Part of a small language model's weights.
Size: 14 layers, width 128, MLP 320 SwiGLU, vocabulary 3140, 3.46M parameters.
Training: a variant of Muon for these matrices, 192M tokens, 6135 steps.
Each number is 500 + 25 x the weight over the matrix's rms, rounded and kept within 0 to 999. Layers, rows and columns count from 0. Numbers have three digits each.

# layer 10 MLP up, 320x128, rms 0.192, rows 36-107, columns 0-63
481543518508507488516501558506477472509516468476518460523509490525498480488487514562460518527505522537492538509524484474538519477527554535512461470517523519504511506469501485492509502507505451
498524486551506524483543501549468510476504504517516496511503534497521481502505487448510545482490486519482483517482467493515464507484553485443520478525498501537508505509500503503479495532515530
495467496506474452517532468482503463497513499516506433519474460452518490528462512511528499484486577497465505525465482505492534466520486548505471483473459472478505491515465481509498442457460513
505544505501522490482525454474496474537480504468458496469486514433474451542497560478531490526489486480533507479508507462521503456462508478509512469541467537510483479502529544517526504549561527
497523489504479479489478497542496501490504481532465509510556428503505480513528469499524505486494508485518495507497501518502479526492501489554483494588511481476533504497509484481512471539495534
481485481501513519526462492493517494522536509511456490527494501490502468497521476541480496501469529481522509547493512513459525505520478470562514524497450469513524504525542487472499470533480508
534477472486498551490523490472530528547512494545494500504505492524520483511498508573474486478533521491492461523478524507499510465497490493507509459504454448487481492468443478509474481523530511
495515495500546490531434498493484459506488455534509490492473476500505486501514486493534519525518516498469511504534507477501533486489506519506501518508463567475508457496497503498467538550510511
516487488490523480513490520515509496454465463508517467508535512480511502490506509545525522520493509467488466495480504483490494509513520504463552525488472535515492512512464486536530478496477472
463496482478450523486518491503490478479501504503502542497461520510496560514474498495514527473515521521515469480468480456481508466495461458517511488513486528512526535500487472507487514504483488
493513485479490530515484470537515525489519501473532462529563491499472467491506528493494499514479540475497484496505503477477515497509509507489463489542444464508465538458490489484508564523470474
488488502501497493457496484511491482493510516487488504490480542513428527540476515494501492539505579504463506493528513483520502503524513506525516554525490503490483480541579518472551432494494499
482459512551490510470530513481460470521542486499536491496491526491478519508515521516491469513480514507506505519481489502504495536492542505475503513479518471500516524469504513499466500480521502
503506545544515504481466463467490514519482555484499519539481488520450519492508488462514484451476503465516486492515480494459495493507515483512522509517479492509507489514497481480443487500512488
500540522570517484508496508515524501504495505481495486480506561488523479463464531505499486453517441543488461476498494456557510478540488500571513477507473487501504503510550496493510432515501507
508454489506473539494477479559533513543466495511479497488499470495494485469484458507482472515499474502548452492464491484527523505481467501481514502460516495495524497490549487519514474465472487
490457478498496516487495500514489548494497456470494505462499504493502473515537526522554456479512515487457525495503498501471473510554538500512499486486490494541532472465549502528512485524445518
498480538518503536506510507473541489518499505489533536498500529515525423512497479508490517486483495525498540473493511480512478528527494487467433449510464546504494503500494493495525446463485483
446561471480497497481498508507489517532499512518515494491501492479481494487486498506537478528524503513495489490493483530489541505480499494566508519451496498455496492510531491489502507533519498
496442441550499501491545494476511527489512477491475532501486495460497482502484499519515505491510497496493494496498485501501480512495487472532509510489424525513481518545491489480502488474506492
548470473472525492524501498484477520440515488519515474457501535521457485496520479476528541545546553519502501508502488485515498509411494490467468511501507477487493551485451510526514518503489527
464512499527474454462511520492521488542441527505472516510479496539506470535484474530497471523526517478483548482499517506482487486516524487494521497501547527492489477502542438499541511509464513
464471533507495505462507459523501496480559509506531480473491493520503504484454488481533542508491518497494514533503461493489525471465530452567481510482447467493505549515468480488469496501497512
515467474460498485525529506494489523494486484520485488487494477513501522504491485499512527484500482515511490481524488484481467504506479510507500487520513492503526465549505506503474502479504508
489469491499504520505466512495503511461527518474518455454521457505535474530499533466489468514494500506492539544504492557498481489536491484540527508508493467529504494473484503553478518471502502
504485518478499465482518515481522510538480536469518512535496453503504490475527555511504529477492473494507475465490498501519492487507450509506478511486455533487459490469520477488495525494487464
496508496486468473443520492545480473483478529454513504486509483477515510495548495507510489499503477491451525473523504468457502476488491470483533482514512540465508470491508473511537540501506521
501499511495496510508528511506517505512514523488527476515504470525517480433482522511490507519492454514484452464484564460515521516546514528515508487513522510504514434497516463441488530505543492
463443452502508518519465482497546471539476512490501524494523494488475509530478480491468494484489512467465507492488521480543519496525493492496514482460533496514497504515546530509480471457517485
523528501500525489456524515532549512487543498485493453498516496469502461489502525521517460436471505508488500475472494496467454445480490507511483476495484510505512538545479476501509472506515511
527518546471460524524515505504487511517497484497479535513495509512466483502492453543477513524530466517447508489535550494492512482497503524522531473513471494552551536520534454495488514510484520
464508500473521524514466484493540474554508502553499512503498468491481456516485531477496479490512526517496500503507495551523489447522460577495534470553485511470513492526488499514478510500540527
505502507508510482481479448522521470501467514494520510435477523498474509511546514474556445504525496493501517452500472538522537505468498556491471494495522483481504583511488500507498524534496512
531483549513475517507481484469522494540511522556463526521493469507470500508510513505520483499482517518497482490466517465515538516485478534490540496494533440507510566530486438494485459511489509
467450506488509500524519484479495520519497504512478524545529504473496448522500489505443494527476411510509520462483540474523508448505487522498494522466504536491477456510539509501537551503505506
525490499471521472492483471492466529471482500514495462523468488479474499543484510476507466466458494495525487467490488499489554487520507511476513505478538483507475500520526468513483515493517480
527506462532494484509557507536459524497496511506467519512532496515512509519484447481509485552457505522514490480511533501530542512529514491501459502508499458498521542450478479530506512487515535
497503520466501554499527462555497509533556501488484540489493470470504517516527502522481500512551540472514487482446483481500474529460498495512501503496454498506495482479526554467460502522516499
490487470501476493482517463503554478499505486508468528479534477435486536467523544507485494540536503477458479482524483488502510508500494496480505439514523477515523516489498474482508504501547546
479517477482554492483493496487480501511517488556542550464544512467519543522582544485495476480558490518478458489527466513504521486503509507553457487467493521490515499478518514526479452489510491
478497513531511493493536503520482507475511498475487523496517476430462470526517526447502496507487481475513505469511510515480527490479580504528478460509537486488526480522497474458499501499473529
479505484484469509504504467529518479516514511497491497499483496507527517523490492511504532508486523501499461497487506520489511473479466452496466479473499527470507465515530523503472499526525486
515519488513518562483512527489455503499462465524465503499545516497471492471505482481503481516498474497520457541510514514490492482510471468504526513511494476486526464525479532511496528520507497
493513482517507520511496495547510492498486509501505501505510500466502474463478519476530511501487515526499504516490521485478486525523535522460542498460450554542470517497451482528541516514515509
480470477484503512502548515518526493493461491538473505483528498544549530506491509482563523481477516499490535482478517496446500540487522472495506509492507499481462507510531461472513490448470496
488498520448472507502503529502452469514490520464454501548528501483499486538522512485484469468468463493499532480537524522500555475419503510486516514453516490462467547465504497520481448473503506
485499492497515504479521514554517506530500544525508462495530478471471504480495528545515493481509492509534514503513521520462507503478506485489508512530486537488510548475488498514529496512460444
472482484521488474498454467519514481510470441494522530520497524517506530493476516492542518523511486513540488507473488489491477486527514489506512497494454553499487521467527486527479494489509476
494501495458515484509482488485518497483505491499491481483473492524516523523501503516516496492538488487510495454452499460486485498531510502455519506468498511510544544561489551461509440475486512
514553531495521527464498471464482464427492535496481543501495507478514472547503472507493511478460481489553552502510481482545518498487453523479526475498523523500540496495509518471529499530547514
480491495455479472497526472494481522475499512507525469497494470511537522488536510495505512450510451498518496483480510490484488498533514482523499493525503544500500440524497544439492495522542501
511474515505511465504443528498514550494550504500528477505448493520517453476460467480570484529508516509525492452490496462506466493475507507534516526502496556453514517506482438527531473513514526
516499484510508500469495467507485501481519519527505504520545470537568532518486512511553549483491486499483494495492491508456497491463495517531476509487504492484464522553510511494467499513499514
489567470517500506468505537460532530505494475493514557466510518469478516497468482476498491480505493507524517508492471469471538477447479504520520478516481484511500512510516524470495517493531520
484491496486523515506513495457510481472477474491506484494519514542517472468483472446482466481486468510562530506413523538478529472444480458530500478475501483530494480502436504506496494491483496
526535504485511482478517477469471526495481526502527492502530495519530488495491457508508530503509503478508549486521498487506522481490507482493482549486507498484494533523488489503541489508514502
490455476518509499508498512496475496502540539480465509500525550544479476459481468456514502527464506521514528469510524506479463480496491492450486507481507523515506515497523506557507500483475518
501515519521542508485535536493494493475525512491497500490501569514488490479467475479475458512448506522482510487502507479487564503518493500458495502513519485491544494502517504486534479502480493
517459485519505495486495552511470497564522508444485542481512498494528463500464499512520534489528518481474498514462480504471507510519509506502465526524460507487484467535502542527492477504489458
512489512466497548459489494499506501511509543476527489472503459465444498497471505509536509511523507498506507515487457491507496546515493477478500487547499472541510488493575526476530507504461526
515560491452515522434493513493529534509527491480504540497523508472544497488520448498494483464510447532513497532513492518511513463474525493471530451450505500524503458519507506469469490502528487
526502482527471525506454472484488513501442450481481504522462487481455504508510508454461477440460518488545497488503493517483525495480485513510514470499512471511540496512520531482470494462501501
505473527490454509523519492510498493485526514527509517511510506482524511493438505555487477458492492504494530533492496493512494506473460497499494487507523505484482515527512460465520493490549473
455503485544529491478483477453544495480551495507522492520511500505462560516458513490500486530544478497476474500446510449495483482489555477490479471457518506520516541543496510515485534530523480
459517464511471515530535481477474518543509513515492505492510461523490506512513507488494520523522513494469536501465514450517503498543454515556440478400462480521484499503470520469471493471446503
521471552479460508516478533478458507516504487513505485485460490472488477469461561474527436505507504492472489546505480500506508503516490497495484537505480518489480468498488516468530494470509472
526482505523501516486497497467500536507517475470515508469474462489484475555490531477540513526462514508468501501530524483500519496501497509465507493438470442469466482494489442478495488487450504
507479484488494442507435475515510506488502561538483522529505471477523491451453512518552485501505532498521518528471491496513480501521446462491489496488506526527482521483515496534471552518439508
499500507482517500520516483481517447494521509535483481516451511507529531528508484484531504508488526504500517486474530501481487483522463519461483478503524485524475484513499492504490537520475563
543487452530508507501509495547527503510547546472450536459548528467493477498475482485500540522500472520448494445531504461545543503514532479503574555508520524476502534474513514491494501507516530
477488478460523509524525505510486519498530516527502458514519534482481554509488472487461514475416535494508525495487525538491498517462510505584526507478486540498492517454460522453469457478526510
490506510460507474503450511507525511544473479508500489521458485502499508502519498513528502490479494522504507491480486505540503511517535520481474536509541454513518488500555468478500500464523516
# layer 10 MLP down (transposed), 320x128, rms 0.112, rows 36-106, columns 0-63
521519465541486519544517470522488499455470544492521498486448553519499495516486509489484451512438528483509515487466506504514521502508525515518467492500504490522507493489530488526466509530464486
513539518489544460521507495497496489487532521514492487488506513513535497482462534523491537504532525515441524489454502496478446480576455470484446487469532527483502504485476551537506524499475521
495501515450535530510456494536505487490454525503470551477498508505446455507473472481511550501490553441494499472494487480465474478514534507490541493500457464489500522481530499492488543507459477
473534548521484520473523501529486514543491559539523560528493475516479543498493535471473515458508512468473518501515536491483534512538501514502489506486552524493540480448511465497572478499506490
481499550511520491495479519498519500480467509494521484533497511491506517515478474497477472526549537516496485511530473489494454524519486544475507506466498484480530477507479496545527510505497509
530481492516483498553496481492502430481477496509469477492489472515505521512496528466502531488498492513507510521500475503538510501470513508498523501508548477527477519458516490454491500510497490
509546493515489503461551481493526508473505527530484467501482510542541512480494470526492477504490467509494526496494467517492493505474537491458492545514536544567527488518546506503541490477443501
517475454482481495479497548478500512485503519445490520517522540522484502522516556491493476466448483538467518489490503498485505497522509484475494473508506520506540488519512485527503464480487477
520530485516445516525497511486471554469505496551520490525459510528529494511463516510489516530498448493512478494533482466481489461504462506541488516512494490541525513521529519437488467520505519
512463479518490485520540503493479494500491508499488487482503488539487478490536490503540544513473533531488499487468491519546501554539530530480487507505478447465503540519470486496511507508505521
507514465524486501523496553515505493505518483524507495488500456492509475492514508551451504519521520565529506504519519507498484491491497539489496510512478464498538516492485478473487497537537468
493518510508494436525511464456522498478520539495496506523481511475540486487485520492494530467500475475538470485468483504536521448478509545479502507520476464480514490436451455530533538522492467
417505487525491480489549531495516500445478524540534524507467509541534500501517476471501543489468498500499507501534532508472506526518512482487525485511488476482501501520520500521515474515497481
546457461512474520521520514507500481532560502491468507530484486545527524531520529472498524501572490493521465510519481489576511537520511465501485495513527552531499497494503544487546533495492468
505471507451479519495478459504483457493466455486490485514494456505505529524535509498529521521469491467478508478491499493463479506476510487518512536483522528464528487501508522533535530467531524
469542470494484514457507530466509500451531526499462527488504543534492531485483520492527524524503502499486481495499505487468478490483508536490479534493500504479472533511472486515569513510475498
493532481519517465528493551490550445490498504536515505505551502499499498512511478493488497516486510483501509466506501536523482502511536540496490507503513489473479478525504497501516437500514524
518499475507490533535485528493499510494473490507474535455487481513520538497527504479479491505497476511482484487467491496499475509515548496523521496517505534472534450534508508433464491501517502
499478549497521496504559533506494499458513519491460513533466485493496477509478488527518535491485466495510492451515508511498475500447532507530537493516468546462458476476477518488523519516502468
483456495496509469491512489540534499466504523481488494536545497536462495478491520502495492495491500538516566514498497477484499530478502487516498511469511471522510534478493534520507474520496507
518476506528540482479511548479511479511449487492496463531516494500484480499456490481530534467478488478493518497503499489498510535530551510473465480515478532486525493493492478532480532537480454
515465509477474537538477501512496519529535474489501491505498488487481506540550498546478461504507496512535487469481438468533508497510540516493512473458528497516501448507470527490462439479463505
511520500499490441449492525498506525518478484508459473507446509511477473491515497498478496527482518508563484452516523517510493503510525501513499506512477521511539483493509534508520450485478467
455498507518493519501487493481490481504511528489485455457482515505491479463520500547481473504526526519470505514511455490504481485513437525499464470551514530514499498475516501489501491504474488
497517532494527490462551505541498513477483496548462486498535495509507506499528496526508498500551504508537489511510519448505488518452523536488460489482487481499498502555486504512465495497473492
503496485489512517463458504509528494469518480542533505520464499495478518484487491471506499513493471461509556497494529492543495553501474522500526467516503523497501544522497496545491477503488485
494499488474525541506510490511524514533529507494504462523497486495439465500483461491501506505517500480514518502521501519461522493509508520531451455469529485496535473492528521545501504494531465
528498490517485500470503501478531508514487468506468518489531544487495560484503494488533504466485487473524516519472488515494534487468550463466489476491491492509517497489504496516497454537486535
499521472456488484518531486459492520525471481521471549506489512499511483497518518509517472501516485423527499556498451494476531449496535505542483521512471509429499532507462516482530507510528507
455506506536482519506509448507519500528483479479474536472454477479522533475479490486528528491506499479537475523516489502519536509511490509494512493498486480504476477504545462490504512499497495
467485430519525494470544512457478519490496501479501479490512452532493463472523537477508488515499506491486494488488487521490523474472509504491489523523533497434499506491477532495555464488492502
501488510503483488473506508467528516476518519472507502477508519529485541503489489510503495487513523496470500514501508521485500492486467533482492465466537487503512489564479513476477541456505504
498487515525486492516434553476456464541522471526517458489504480494498504495512485492520550501489493509472525517483510478487456484499497469478546511491491511494516501527514461531516529501499466
498498477478510491490518543532514473497445463531494530471517518503530504503502505461522493530518536506513482511472528494512480498475475517497501518535466529505520485442484525532524476489508462
523498523478481528518492478474535501471528484536496537492476475472468514538441456444497509485506474541531507486492482509471498467476527511520451491505479490498509485482489483525490543505502449
494447507478519476522474507475461504507501515480500501513508521524501530472468509486493481471469546490510476555506527525473496482521471531464528473480500473472490537482465534479502524492556495
462487505532453500463492486501454490505518518481486498538492515469523468513562505501522479473525470514478490528548510493494481522489498522504529492524513523495530480506532477488441490476523494
511489462507488469499477521466515474490454488442475518537524515508496534526496528486565475498504468495518500501510479514481532488493541518511513474454505465517491517469517491495494515503501466
490478509481522513542458474486466536477506503467491474493501481524503544517439497461486528508483453515524500504460561500520494473529470506531503517502505533464514481474522524504491482485493502
518527476590431517507456480516478490470500498490488501506546494495529482498456491496509492522483507536530556553469522530479521458488515478484570496523503496519477524512490480488471490474491537
466463472456483548479485479489542467486513534498484495487476521494534505496512533493496481520517556506529515468469470489503509498497470488533441533509497485554502539549495503529526515520534478
513491525531538463438503482503529486490526496512493491543525455470494474530475482496474475522486477508490513514456502506497513463489509484469476488513554499519531461500449520529503464506487496
493503509538478470520499474531483517498486532504517498445501470527517460493490509527454495446480506476538523510452476467532478526503527475519493506481466506502466510549500490478484489516532537
525499489481536477524524536483476480474469482488479534471534531540497531520470489487502505508520485467500464509494505480517521503510479512534488485499549477542497485497522481493487535495511489
496491532505491472522492482550446468500514543505527527508499470484527502484481482502508498498520479490471506488496462493504549487538484541537474512479533497463492518531459510544464513502501550
507466518464485460504464455530482507472487545512525515496514498503447507543509507458512489480494515529510511515513521553509527533534499502482512485517512468537491479486453498468497519492494489
516500531502518516487511476441532463494530478451463440531533512492516510491498511494497450501518509484452489486477495491480541523499509522476509546491503492512495488479496493466489564501529553
542466467517487503510480490526539470529501532491487497482507491459482498497530518534461516507544503512469551490499548501500492538495539481518486476448503478521536512495482507507489477506524459
496461432532488550533509583481498503449506475478475463507512510484487485465479502489505466513462561495541486500490495448517529482537485531509482466528491515466546544589495515500478548506530527
499481470462493480485480473468548497477519538536530513522506502522495488506492547533490519515513486462496515483483520487521530484520496522486477482483555485513482475510521438521501491488456446
509463473532520497526496558535482519483513489499472523544500492540524472506499531470484495476496495473498498549509513498512477499504508495486533498506567473511532511509485512498532515461492473
477490482478511449468476547517480524504509489514525511483554469523495448463478483497487441509488541488527491510456519504517497448493524503493511469504509488506536521488478503490464449516487501
549511540482484532529506502481470441461482508512462455533472519520519494557519485503501497515505503516506488519468478559513481482531502499492505516466559525497523537470521470485508479457492526
484501519532491508496467498467527466501516530512472517499525485464510536504501541493519515507489485527492473481529510555495474453546525504448461451496511505481529542476459503524487462495463478
572520445468516506483530520493478516477518486495535478477522520457512510482479478542516483514504566481519496523522518481501470460502524494487498508500535500481499535496489515503517527526508479
543489516517484524501501521519517429458482512490489535475470500509490496494540483484476503551535503508523537479465492551513478476537504461511487495478516461503506504538503485495491511526488526
498517459483481508477509491518507468494487527535526507530541505467546484541538499513462525465512510459479520558471475509478543511501560463496482510533538506487523503508496507510519488474550477
521499498499499481518514475488517510480473506526547498487495482520520504523479480546506553507475484457493482469503493456507503536512476465506511489488541474474489473520497471518556468526495489
491491467502545542512469456505496532505505488508526521472491481477521514470502454533486470510497486448519524536546498495504487501497502533520541495493510496534498472479479515522520484484524469
527486484495536480446522488499528477480487482518518497498458500513534495519571502478517525483510517489460519466512490521466507505471539522529503518503532502481518509500490499543486496481542485
472481519506466464522511503498498535513489470509568473506481454465483490504486513526510487498506523463489480471508493503499541498522485489504481510514487499518535503502473480489488549488451497
481524557466524439510482547515500461496509488482451549455539482561491451471530493526517537521536446521459478506512496494489518506519493458519475497506507507528485524468492465521504512505485540
536519496474524448480534484482474475516490498486507524480509467456470463509522487497496513502558530518489515460540507481492475512509501466531493497479523490541532505498486537472486497507504539
504473498487508549539484494499501467452458474516450524453512495510535508521463531477488523481507552471507485485518454508487501537516522497518487525485545517510449493479515532505478526524497511
504490468455479474491510462522502555490510465486506536489480491533534501486480513488473503525500503463484541499536487455507478538516476479499506514492492526504481512482494519507496492549478490
586473470487522520430515486516569514506520530509516496504494526491531495503469504524497442487510505504467532485483559507465483526488497526504515491502487492501559515465501511544510519496495557
496513528512471538505514524502528499501467480498460501538494484509490531468497491550506442490480494522500437463498488466521468497484489497488468474508493504506511499515496486512489481475492506
492531487542477511511481493483471487481464460448504492498481503498469512523546498519491507528500490495473480505514531508498477490493460504531523528472501485470517472522450546522474509465563508
526504481512490524466520467499463506517515470475513512503506470484477514476517505497525477509522481510496461474505488520566474527553463451542508461508456489487471507515515489503492456496514513
502507491504479511502516486500483535485469502464462499533479526503495482539501549525446490524485463488490460508478513504536520500510498495559500512485497512523450549495513528492494499488578458
551477503484476473487478506481525474538539500548505562505504462513509505484490532513474521495469528529511483529482506477534473514495516484512491511553528470499503527492563498573518534549523476
# layer 10 MLP gate, 320x128, rms 0.205, rows 37-107, columns 0-63
471509484536475514492544503509455517484475506490500492537499453499480480475551528487520511476464543525521517476527436491486505547489516524472496474531453485527500517555522520439491553518497492
471482453423462477519489507527468486474487495490497492502490463456492494553452507460513560502503521511508523506515471543479510495507552532465518508528488513484444513526501516504538493509471474
486506487547554503508468525506528457484516526488472514478494493499491549482479512533503495470528530514482522509481487489512514540529515511461511516517509504511521549482509482461469519501451476
469486490505485492493412451483509524492496484526507454490527514472484508500468514492481547480472543516471539517491495493469492520470495531485494520491496526513484470529501455499496505515499512
511478501514515544493509522503490490520461483498522504476537450496485460498491452451528495530478507510542493462521505459511490511558502500484479474467514507484547487488480528524526502486465501
544506479472525515518483521511465519489513461517516503523467501536472510474522459488470507567509548518467516532525562473512499514497489491509482509486525441511498544480476478485498516492518479
491511492482527501505494529503518488522502510489480479499487454491498503492512542534493581510536509526518502482482505490500519498454530525533509488439503485438502493530475482492516511502483499
479468485452482514450490486492501518465549469505503513472481480462540505498480539467505506504475502501515483522475491505502489490479487501473509536479508551517483461544491517480511488545493471
500451463466468480513462468478504518498516521543530448491506481475541502491505494509524551508513535511539485520500499493485475501501505497493469504491533471472455533477551428537483486485509523
467500511471542483475499492499515550518518517467484486498503532493495497484497523493509505517495496499520483532481530547472569491498509461519533526471522510509497472555529469517512509453475524
485486450483471509486497503527533488447484494501471528478483502481552496499572495525537495497529451508493488520492505478491505505543525495466485477522503521500504513525509529458539494505498550
511468484515510481495521500500487521506507493527483457546476520452491495523506507492527536461499497485539492492493481498496505492485522472472445517517484507487490506482476503456471497509475495
453489450510526512498502458485503473485512515489507507526524511530500449519498554519472464496511522539504477549481526520470537500503490506504468474498484476497531482498566495530488500474525492
466495474534557505523491545519468511478486480479494506469499497482473487497478517509489504500498533499492519522528493494463499486488521520480522541520450447485503522492489458498527505478548518
501481532484493437504477516527508493519463534509444483473508481525523497524480511501491529519496514504487488482516457494493510464481542487470473511501496539534539470493532517460501516511548487
488512521505461500498510511520517543500488502524479498485494446461512513441517523519458497499513502512489490506487448497486486533453494532472517490530459512484537495505467505497525498507500504
493513503528519473479500509498534516496522474536525566538516479459527531528470484517482492502479483523491552488528515504495514513466419465450568494461508549514514488523511487478534491528469497
480479512517530488451503474483483489502500513509489466528486486512575526483536493470533445539491496518457521496483483469489525506511526506494528486497477442499484544508525506449491499524488461
481488497519541504486542449517499463510498474505517554508469526494551512484474529526500493519512486529535452485468503544492508477493570519525485521514477479500490536497501473489493482453522485
502506442495509542503529461501471549499519476494495506496498506474506485482538493508461538495543546502474506498473507493459478505490523515512489469506442511521493525482453508522468492539493461
493472500470521471472522484485503530507511476471468481525487515464513482520439511506464486509504549514510526510481493515510502439471506504476494478521533509549439492498494529486471501513486513
465538491501436482519529506531503501517517521498510464503486501505490539476482488474529479484451533520473486505464433510545504446502508523485524480464467526478509532534545516481503496462518499
523529482498527487525532517517489487430470489518472492487495512475536508497490466464504500488522450495518509500498544472522534497514515492505505508511546530540522480531500520466489500478469512
493513436472506485542519480474496455496414466486507500471474490469500494517465507480457501537505486462474526542520501501498521503554490462510505501543492511467470485491479496525531506476470487
480514476482511414448466495528485490498516470515523486500507527491524504495498507552490525505511543513453500502555493468502514535475530491512459465537525512446488523533533470527466465482498507
514495519534494494506503515472466498507474543505499533491508490441540532432472495489506526530513494489499498493506487464521499513468465494499523519537456471470485547487502492481474495527511537
484456500531506475493500503495490503506481531497473499512466474517475560490501522513472530480466493488517474482469455476489492486457558495502503476551486491471515485488497462499491494475493529
510467545501464495455493480520481526482529529508477515522501520555517528509564496547485516518497514499496481475473505486471548503499483493482511468486520491555502470491496552488519523498463479
474530507496523529513512472519496473492484453498498520502502510541536539492459477473490521480521536474500505514482506446474496542529462490524472477478540517507515484482500545525511477510513521
513503529525502503451520496482478467525505526486474503433470477510506519522487487491452520508467512478497531499519464455470525470520500528477515487429492501477467536479426537494503543501531520
473465445557541539477494535482499506522513494472497504501472492500527485522474508458496492502493502561500535488495494480518529514489517495488469512509494506471503483511490557552482514476500503
520465503485519483534499472514470518502454487512487495484476509506512464539503513508495514479547497514495483526491520541519517471484512493499471459520464471468494472493502489467471494441519513
519491536535511498524517465463499479513542485472501487506510504487480471497498461474474457486524465529525498483542556519538533518519480468486521480520460490516506499501483533506501477488438487
487488503504487534479503504501481474494489497552518496534468510504484447495509521513511483530464498537473506492439499547488503530519476465492515494493485521473426492486536499511515485482432494
520517504509495480482495516473483513503536479494501512521496461474515480522476531504515509525518465516490479486512496489463486515525494502529529472498506458523484473455528528529505485495489506
502512497539494493492507501497495536485462515489503522514492562505453480480514516515523546508483465487469501435494560485495492487505515522474441518477507505501492457481516486475505502496500474
504523484491476542473508487419485489480528481468521469507493523512475504523530464461521508510528516489514509512481484529489513484492556484496538501519453516518484511516497499481486495529521491
498508506501521489527549488496455519519552479512506473498518478519490504490530525529471507483507543501541496546470519464534493493495530501500519514522500498530485467511506519534539532519522496
489479518508521496508536475556533478499476531498477513513524505510476440506469495506470484536514498480511520545445505446536503475463544462501505534532496465531542536482511509489490505503502463
498526547528527458564484516490528492476461484546527501484493525508502472527464496489485483486497541513494532502490512481464458506441481493519523520543522548527524522511540493519561520482485470
462511482501479512510497515508515487517501498534499504485511503500474492514485532495490513517517528501499494478473519511530512496459500501489489559517479527507544546499531479519515466441517501
554501487495529528516504503489512485510474493500518513498542534487515474487500478526529465528502530472487470508490533477522524519488490484467529504461482503558495525488502484506518503513493525
533479538489512523451516536478530515540497527530518528526489508458476491516476493502438500526490459499515499496498502494503530494499483533500523479469470506500521491528487482476522517514448489
504544503514522484495481514496511511478503547515529491514504534504504528501497497490477515592505494485516520513525555496492481501452462443484510530475489522487519476508505495497506518485521487
495478445517468517510505515481502490523528500490500481486508495471463515514513537463504520477513492493512497514470558477486467534502492487513492446523525538507474543497487549423523456504538461
507489494525472489496474484488481531498505530545524507518479484513550519499477483491511479514547478515466514530520488492495485512525488466510472491449521508499474479497511479508523557459469488
475479475486510494502489495524483512448452503475529519516499507490498474521497469520461521492514461517536467507506497506508486510460532497481497474520495514489507463492526504492545457456531501
524447499501520470514464548474494491502532462486551464514473455483503516404497539505503501525486530521453510446506490515507542464526529482498472527482488550483557501469515489503530467470533573
493471449488498458516469444498527530500482535488454512452448485533492505459497518506541475480500540504478567550542503479491500528540533525493498538514503504551525508519509521511507468521448513
556466514523519492514494479497476516492522507488470475514523510462496477513486537489455495522533486531530483486551522513558515515481479470502526538511511499479495459514492487527477508457494507
471489532496479491509485522506537538495510466552498460511463495484470497513515472487520535530529533541474502458492466467504470556522546490483526457553492549508521514491513495550500561506490518
465478498529460526502512478489513491492439514543506480506476482492473495513515529465472501481533517498483563530526479499530488464491513500509482505511528478530539467533506527502506487516465494
502520533516527456480500473518476500505450510493472496494485491556514465500507541528496480497492440507484536548517544514511518550491506491498475501468498513493483504521530512529485470465454521
545466488449513505520530490494472527514506485510510459453545511517526497524476542479493472511528507534541457521491533476498472575472519485488509488539470593512466499464498484487468542504453558
472497544454533492510522508483536514516486516517519493527510491516563478499440515524498516524453487514479524491511494450486526497517510500505547512515499541506524487517500509513512488512503511
505531521500515518520510474501447478485456477476539504513485513483525524506543512529505470522510531522508495507482485490495473474476491533518498516478467514530484500518459532483510460498483528
512460485460522535502530528432555474484521455520516438523522452498517514540516459526501474503537510526571516518518483494487500552506511484507539542473475577464534498526495512523561509509563499
497518493488490450489521524463476493480459470504514511505514500502434500451475502502482505503506526445497515479488500482504529546449479528493498491492464477512517516542467519482487492507520518
520492466487493514512506510496464513530495538519467502494510487521481499485454539470536479485471498502526456498520488487510522521526505495512525478471490524534542492474505522482516466539464539
481512515508503514479461502485491533500525503497502488488470485514490497492465506478523489531499513530462532510503548475460483525505493532513531520502543534561480516492527523490506506493510541
478531498507521499483524516494487480531484461535528479473505494494476498466482480479513536531509517451487465470525488504503490538478529498493491487484457501460498531454498514516507496447488506
517514515486488487514549488551507523494500492561494458555517499483499487530523473469498472562549521464518459505478522520524505498470515502532495513527507512483495515451496513495523525524497475
570508493465496475509492485485479514495497482499469482509531515525501444435508500520495499491464482497470500484502506550491551478532501506557514470519483486479500493475479481483474448486527505
478532483500488470512516488536474513485506493526464547496431481501502516462510489476477501518476526480508497548515488569498495479520491539545511481474489501501562450459472486518476495462475548
506497522486500478492495534531503541473494507504535481485497525511515511453479544512443473483541462522532492488494512471518503494500491430529545510466457489540487500519496540472517479503467482
515490547474506483535509530535507494486508547518516507488527529523508488538483528493514530462560515482538493460471508467484510496498520520522522442439502496475484534519464501426531475500498505
549490507460494483517500509441462455536465526514520546490509513484523485457554511527484519494470532487455513509506508480478508527537518507535506511490512461515499482500496502504540460496495444
481495488489456512496504496513487520448467479555481521523494505483477464448510481506492515484517443516493513479525510513483469488446477538510523466505487466486447476489524485479497526473499494
486516486538492455484478497468466484460471499562463536488549512477557552452473506491526505473523503513494520533469475518493476492468516523456489492508437473483513528495471451487501522500491528
507522576488474487520545481513483490524465509487500501507485492505460496482531498508471466561490505497479505499492499500477504477466527555524490525501525539551544502455488547512507489491495507
480499500516456511504522476533479484479522475519484494456478478516536486493536496467477525510511499456505487538483526495452483490464496514476494468475512499485509498531527491520532504540514478